python train.py --n_layer=12 --d_model=64 --n_head=2 --n_kv_head=2 --head_dim=32 --d_mlp=256 --vocab_size=598 --activation="squared_relu" --norm="rmsnorm" --norm_place="pre" --norm_eps=1e-05 --positions="rope" --rope_base=1020.0 --rope_fraction=0.5 --qk_norm=true --attn_scale=0.35 --bias="none" --tie_embeddings=false --parallel_block=false --extras=["local attention windows", "shifted keys", "gated attention", "value embeddings", "hashed n-gram embeddings", "a smear gate", "an embedding shortcut", "skips across layers", "LayerScale", "capped logits"] --init="trunc" --init_std_qkv=0.0559 --init_std_o=0.0 --init_std_up=0.0559 --init_std_down=0.0 --optimizer="adamw" --lr=0.00415 --lr_mult_o=0.609 --beta1=0.95 --beta2=0.95 --lr_head=0.00877 --warmup_steps=264 --schedule="wsd" --decay_fraction=0.801 --decay_shape="linear" --final_lr_fraction=0.0 --batch_tokens=[8192, 16384] --seq_len=512 --doc_mask=true --train_tokens=87930000 --steps=7214 --dataset="wikipedia_en"
Each number is 128 + 24 x the weight over its row's rms, rounded and kept within 0 to 255. Layers, rows and columns count from 0. Numbers have three digits each. The size before them is the row's rms in percent of the matrix's.

# up: layer 8 MLP up, 256x64, rms 0.237, rows 155-201, columns 0-63
# down: layer 8 MLP down (transposed), 256x64, rms 0.228, rows 155-200, columns 0-63
up155 108:133152124119136116126102143127157098115113115125145095149107102115100141135121154177133130111163160108148116125109071143130151102130097113143138150153184094165172074128133092135104152155153134
down155 107:145152136107155118098133127121126101144091120143124120128108111143106122144175153162166142137136126136135129123100111143114117114153123074153154105098115103124120106123121168080121084217131135
up156 100:138128163060124106131127173113175144097144121122155107150153121100089182108136160118115147130155143137152120121127124162128132168120125137108159130139097091124121124149115096100086091129125147
down156 100:175129143139143111106119138137131164138101113128145124141087140086131126146106124111094145158138132109179129144156160169141145107122154099131149136159134146108160082088144112156155101154156179
up157 111:091109172161136132120146148123153146079098114107139140156152094075129147146147112133102185165162114163143152140104085093127137143118113148125092136134143124151132080131125129119151116113136107
down157 105:094135146136148099112129108133115126134120149111160151146149098133105139100144094135128145165121127094099144154121140111127076093148155139098148105120111092194095130143156138062144120142122095
up158 111:147158119136129125125175142114123088160123179113164125177165196122169131135114130136109144089139139137105095121135148108109164116129136116112098171116169123115152139118123129120115139142125083
down158 105:105115099158160154116148154109135100156114094101119097120143139127143126100144145115178071127143136141149102074124183156154107086108123097113146142103145156135114128115113131135124128168114096
up159 099:089104156141137117096143102131153128170126119107115157135111115169137116092134164137134151149093154117132150114106102129114125092104131119129109157153121123189113108181117093161138108091164097
down159 100:156122147133153131092127127158100144156120079118163132091106125143107116118130133156149148136159125113089132149128109149087086122079127127137098140190093068105120131136120128145131098112099117
up160 103:088114107155108145082122123120110105155142139109104099103126083099129124161132159124093101123182153095131135158104127143125138134070108108146081102154168133123107132154141142131095153113126127
down160 102:146118115137120158150087161200118123108088150090124137087147137142114150143111149123136105147117178104124114181111073133092128148117132100104159125119150150107127160146126126116145110140139143
up161 098:175150131122140125143139117075115145132155088095107144101154126122140129129120103136102150130140142066134129103107113117096176116109139128111136145116143087144131129103135101133045116108119095
down161 101:174143136132092137102110125102105126178115127131167119152112130148096134111127150116145147095139124128126104071130166168140117112129138143109173166198098119114101142113149156116145112134154115
up162 102:105122123116105121120162160131103124093111090084129150115170150080106115126086114127138178143145106102150143199129095113148132146112125171103115132132158146125115115116135135121129132093169142
down162 103:098088116137131148154195122158100140116113145153163155141171119107122110128105108099175107116184120172133124115097142118118138121105131148111103127131123144187125100105144139102154120141144125
up163 098:119134168092119132124128117106100132138116149157123077180150136126120158097131135142139150150131142137152091089124114077166147146148132136099085139095093164109118123105137092120126168089151130
down163 097:129173162136105145180142128149163100146098127146135144109135141114110108119126100130154139121145129097094143173138160084130092102142080149150159120139143132112116161173121154107098118128084116
up164 097:107157124133117124102137106156104102117151159097159121119122141128180135115120145135085167117129190103138138113156123136104174108156091163143115158147122150158116123097162137125140151089138090
down164 097:096104127130110139144129129142122124066111077109163134148138134138149155140124106143152133122127172091081146098135120167122136106140128169163137105121124150142145098132112134097141135058132087
up165 098:144118128166149121127152164106130141124085106129159157205121145155133162147082122144129120146128147148155129130147091132111157114107115121073123123171153106145102121150112112142137151127146080
down165 099:166128140100114097133090144154112174147152141170139120142107124081156102167178124132140107129125108129148116146110135159097150159138134158084121089115105122133104133155148145105153078128110142
up166 088:132120118132112145130069137092107147180151136082143144178116123127109124097135152137109135184139132121123110166122147145127171112093150127128141140131110092108137145091153133122067120097141115
down166 095:142154131169117108154127115068153140178150117128101140135145119120101129096085096115104120116169128148132116107111147130129092149149167102107134133101105131148117135068136150099110099136171108
up167 101:139114178125086119088137172172099092137116107130115095124146134113128104114139191156061118108190116149138137117113132117125143147102146160119127148127160139137108124123117126139151133132155127
down167 095:120152098080090131169145101127157155130111126109135132115130147110106135136120117186126151088111113135122090093138112133115110167156149131119148123140156142123098112099099144126169083177093105
up168 101:121148165116152113142098134134166123133124125146121095172153114107110159126130109124113133160162145146134126139121047114115129118115143151076153123144127129175109091148155085169134123166120122
down168 101:139127134131150115123151123154139147100143135132148145106118097139098129133115144087122138140146157069154119096104104077117119099107141079107113120106126165082153135105135123099136107201150134
up169 098:091144134156083123135172143105141092146135130137112126110117136115136140065144126144133142126139150157154107086126106116144133108147126189149153154142158134165157121120117102148121107125195099
down169 094:136140147123127145083118123120158169128107125118123156172171163140163138098125077123111127105111121121160132102107162111113132137139137103155108118096085135132135123083147125143204160139114124
up170 103:116160127092150121090134147116127082132078136127138124159132127148128135117142127120107115122144147139175144124109099085113125149111062126144090168116135095097174133162154127154094153135102144
down170 104:109121131167125074155106069157086149095145145127125122130137140178120127116138121120127116103102079116118126079168143142154124109118101104113113142145150124146114134110105132075100102108098121
up171 098:139122127092147108145148097156118088151137099127125118188159132151107130112145105150121147143127122124161194155144105108123155122152108153109117136147181092155185147128147111139137153138105119
down171 097:096108109113115157124146173148103121144121132162157112077113114133110151129116151154127119127123143106126134103183128168087128097158130095116109106106113160072108082096155129165138122118126121
up172 105:081101154133125088095161181106175114127162131128173128131148134108145115096110134124065158119114098153103097117101153129107108097103141150125119163129129130141148110163103118125124124113140107
down172 113:107115133080126162134158156139141120125152104146167146126174115168135133154139116104145086096130133146175100139145134117130103106112116136103092133172146104124117121142094125134109103150098197
up173 094:080145154138139126121118115130161158116163127122134152128159113124107146103089106164081105148101150123126163133140122178150141132111121120132135132159132157091102103127094081198118126117137104
down173 096:123118124091137090125097168153101100156079150138142152139123121142129070129108161123141147126175109085132097124139168094150148111141133102181121121148126119138167125106106147120126128157148151
up174 100:155128145142135114158174163170116165140154114093122141097151139078145112094133137136109137138148161131140119113093102110153160159127112186117120126154138133145133080114148124151135109113074147
down174 104:165090090116133157146142133157155133136116095119112137125126161140112106095102131076085143104152170133126119154110099120169137070134166164117156151096137157100166128128116138147124127127135135
up175 091:131125171121126130058136110160158111186073154145141147143159141148105108138112110123131162134172157116123121110105126090102128130094112145133097123143112133096117122140145127113111129100147079
down175 093:153111141156131130138141136154130137144122150127141112151098124136115162109154119129113116109085138166122166167195140113105074108102154138076148152168095132085121092137094150131137123132122142
up176 128:157140107144067082112085112109114119139079153111113131136121151119130109087094117155066121150129159141101156146151146116112112151117140133128111142119128143184121099124144119123095121106107098
down176 119:122125129171137151161176160120142145097109151117179098154146153135077095079125093125132126152155151102131119099128092145115088152115129126127116096110139128123108122112126123080153112109119165
up177 084:124088130139108116148196104113114152124132111118151115150136092122153090098086109134143148174150145073148124132126132145089151098129135158121112165135152150158160165124112123146108160141124106
down177 085:121175167126095123161139173119114083113126123138104098115125133110158126123141108108116120137167129168110115164161152117109108120181168129112138139121152078085141161124164163132130124132152117
up178 097:172168085124116099119153201122145126149092121111124136119099118128128160131114104135109119115153117106103074113128073148145166115107120131149111141132160136137154139142165152146094134128157108
down178 097:100097173137087143145078132134106125111118116113145134168113104115139119132154150125132127143129105145110140118128175143129126110137186138162117092129104115130127124114075163123134140164118204
up179 105:127164135127116119100169169114097078133120158130156121102109131113137130131108130110137103160106174179161122131105112131091137165105124120125145151153094103133100091128125125122065169131135127
down179 103:121094115118115084135132119134114129104145112142163191108128081125149133154083129143108140088131128092138173156146128128200141164141109151132114150099124143143151152140137154100156133142122139
up180 092:116127126138109076120135162142141121150130141134081147136121142092136107129093111164137112183083141107141121145133104104135185162129143114132101122178095134176152110113137101111138109094118150
down180 097:118113110139117147137118119149126120151110147094151156126148117142186147101115102128134071151145118140140152078088116132108102160171144103162129104100129114144130165100115145108153111153072147
up181 095:155144191106101143128176137117123133153121131141126141146150112135084129120079164141112166103169158154133107131125176133106110130084106121104119138155165173157119126114160126140130126115160127
down181 099:154093117129150163083107083153130157117084124129089126151170152160170111157104106149159139106131097150133155106167126123140122115169123153119122133102144127125059123104124126133120135120138141
up182 103:119138116108131115094135118127115086124078120138080091123168118085105121114094145106138133074156160148161111166131173115137137125122094163099128135102112104145144097144156096098127129146125114
down182 105:097110143158113184105157119123180123110119087127138125141096123126093127093118149138138101110152119101094154141154057164105142105109154157117134120134109123105156101116103120145102157141123140
up183 104:116124134105131133115161137163134100120091180113091117121137119089098168158089151152134111157165106140173110143098107087157126146120141176149140156117149107126149091123143138096135148116146122
down183 094:161104128113155154108086137113151114097129092114101072135119075146104160111175137159132082157146109147135094115104142098138088145110145129145127119147124150172120156156104124130107135135118121
up184 091:073153133135087091100134114116102086124135112114100103104121152108162137119083126111082128091164114165102140119086138101143181144097145134113154150146130152120131111149149137127144144126130100
down184 088:161177115106099148161102142111126115189133124106128149143194138114112098141127115150149133127093077112150107135143113156122114152131133158092117131107136136133100109126119125174171091150132131
up185 101:144116089098126123146105141134116139172148152140111136133111094116123146108106095159129153160105126147153072147068163111128158139133122147133134133092137127141099103110094094134073114129129176
down185 104:149121084141158129145127087135096109153169140133113128149118155136075177160163120126108146146095157119166109091081167101150135098123113101127163124115136128122146111118134102134120130155150159
up186 110:172106132110128132111126158129149149121098137125104107171165160137108153094087138142115103160145102144153110168148134164137117131123119159077113126153119131115171128147116077135154130113094082
down186 116:137138110171123143126120129187060095136135141116152119105159150154099168123153119144108090129139126139118109121151128160109163140114173107148108116121115124166122129106105134106165186141126109
up187 096:095128134086145084110130137161139130105142164109076101123113135095088103157156154120117154146097168137121098125099147115057140126131115128150134117114113145133138120172139120147133099092151134
down187 097:112096138160139112093153092104169107131124111132110140079107120140115092156128136140121163130093122145168134114128149136137137186098084119097114097146153136130109104165159144073143139112126120
up188 083:137139153107149078124122142115119139106117141143095177137093139121068151146084125135137116116127149108167131120133107151167117128123103129103136131124076151119144102093103100128133136073076133
down188 091:169121133101153139152138129163119112141137148116144100162111106122113137136071133083140122135106116131140137124103097147140100134147147170205153125127134105122144165080145087116117109108092128
up189 090:136120131125132144088134113123149119160122158102121113107118130115186111153098160123127119134177155148126086111136115069123140104129124158121091106100074077141093168149120146154132148124133128
down189 085:113111117140167145121110146117143135132118155129167128176128115144117172097138126095130114147091068147171171123121141161117127139157158116118123126166129098121121130075113106131126096112135070
up190 103:111124122139173108132135163114137096171124101098110125138170159103101137076136150201137147155124101099143147163121149113111111138145141139107122139098145090117154113150078140112119131130141143
down190 104:097149074170158111162150124108136088179156150142130143183170108131143089134112142119115126138139139144158091117127151111127100126103155120147173127128134130128155137146092109141104142138086127
up191 099:166115127094131127137127089118113124161144175129154140107158149125119170111111118153087158098147122117113146150109131083049123109127136137120112152133109094114110131131082125132127167111152159
down191 105:128159134098135155108120111114130131104120119132149153112114170133090134123108127108124166102155125076148160136105166102098097120135146129110141140146110105106110164172101169178179141148109149
up192 097:122104139134139037118119143133139144165124124076164125122101163110168126137143175124128110142118143128140120128117115126159135175092133145111113144116103134151121152179099143135111122154125089
down192 098:088157170133106112158098125127106106131105137171151091106129158158116116159097111155113167135148085110147139110125110106128162088076142106121144130125098146133118082136117099112111107135099148
up193 092:137121113132103139134165121131066130145120134133112102122157116113150133103084127138130141119199118134158081108099123111096139120130112164131088168145141100115084160105110104147103144151105153
down193 096:103127125126150125087104165123170150119155137127160143136173141144117159125167122085091146109130163127076157140116136131109112172128129097135132133088123100119169094151162150153152128126110157
up194 097:103154124133146137122127154115125152112145127114108110184096108121126188107119115135129133098140134171108138133104089138125163099135148103119100108097117076126117102109065097135090168130125137
down194 094:142092127142156137148129145112161127127126115111131149123089110139139185129167083122097120098105157109123125103101155194101121111156111100110118092118136108122112094114127121093108154158088155
up195 096:139056153112108129120147165123159126115165111119104148118101127089137130121125150162095128120144140148098113124114132134123162099097105124092114113120135141142092088099096118187125145147148083
down195 100:128112121134080110099119147153120113128161093160104137115052102151115150142145125111166093107123104134128169150130120135157107091133099099143150103146085144126127154141094091137149136107122147
up196 095:129105127152126085081149108100153092154127141142107121157107132112084151153092138126128142139139128094118089103121132162156136118066156128152117131151138139184104104138112152160118157126146095
down196 099:131122144166090130107136161093116152141173115129070125147123086143112123127151113075105103141110121140154127158136128113084128102094132118139144155118134137132155133144172127091127156148066114
up197 090:132210071115164126134136160109139136152119134119094115130154156127156134171094124123125124091092120139183122132130119152103121151146136178114126147133116149127133162116119104121128145108140089
down197 086:131104144145133132125145161113158098099159181163103133138161118178145144091106080109112152092129133112097116153145112138116111135168145121145166117147156108132148142085123099153116147167147118
up198 100:103097149129097133141095153134091123099113150150137172128168106098088161089124096184102121138127170138134114140134154108083145110125114135069107141126112134156141118116146118158136103149128136
down198 103:172127100140164142141125133108113148156150114169135118124147142204097141157114147132110115111103169155121167132151120130087125130160101098105145097125099117139124111130159111148111184116146124
up199 088:156133109123111099111114160151163158133158153131103121122157144136169164149107149141121129124083140130121106170117148133150105098139132115086096125175169056150123144119135099122142105116156125
down199 093:110099115143144198081149126141146124116126104121090106121140163094101131148117138109108155108125131088149140110137114145083134172152156106089157151136094121159107132123126135138150075131144143
up200 095:125145131119109088120138115083159112174099142126130142147111126127133113157128130200130131142185124100122145117115139129149206144120128132141152111131130108115128135121109138121118187082116103
down200 097:146137166124155117173127161106137119134133131149155131137126129163136136169125106162141114171138148153092129111096150113131142096120147171130153132175147106124108121112115079102125082102079164
up201 094:130121112129131165114196120134127168144128165134144124121136129108091162151088106148121170126146155153130122149157079126124156122111143090122145104139119128197104125146091099135098132102131141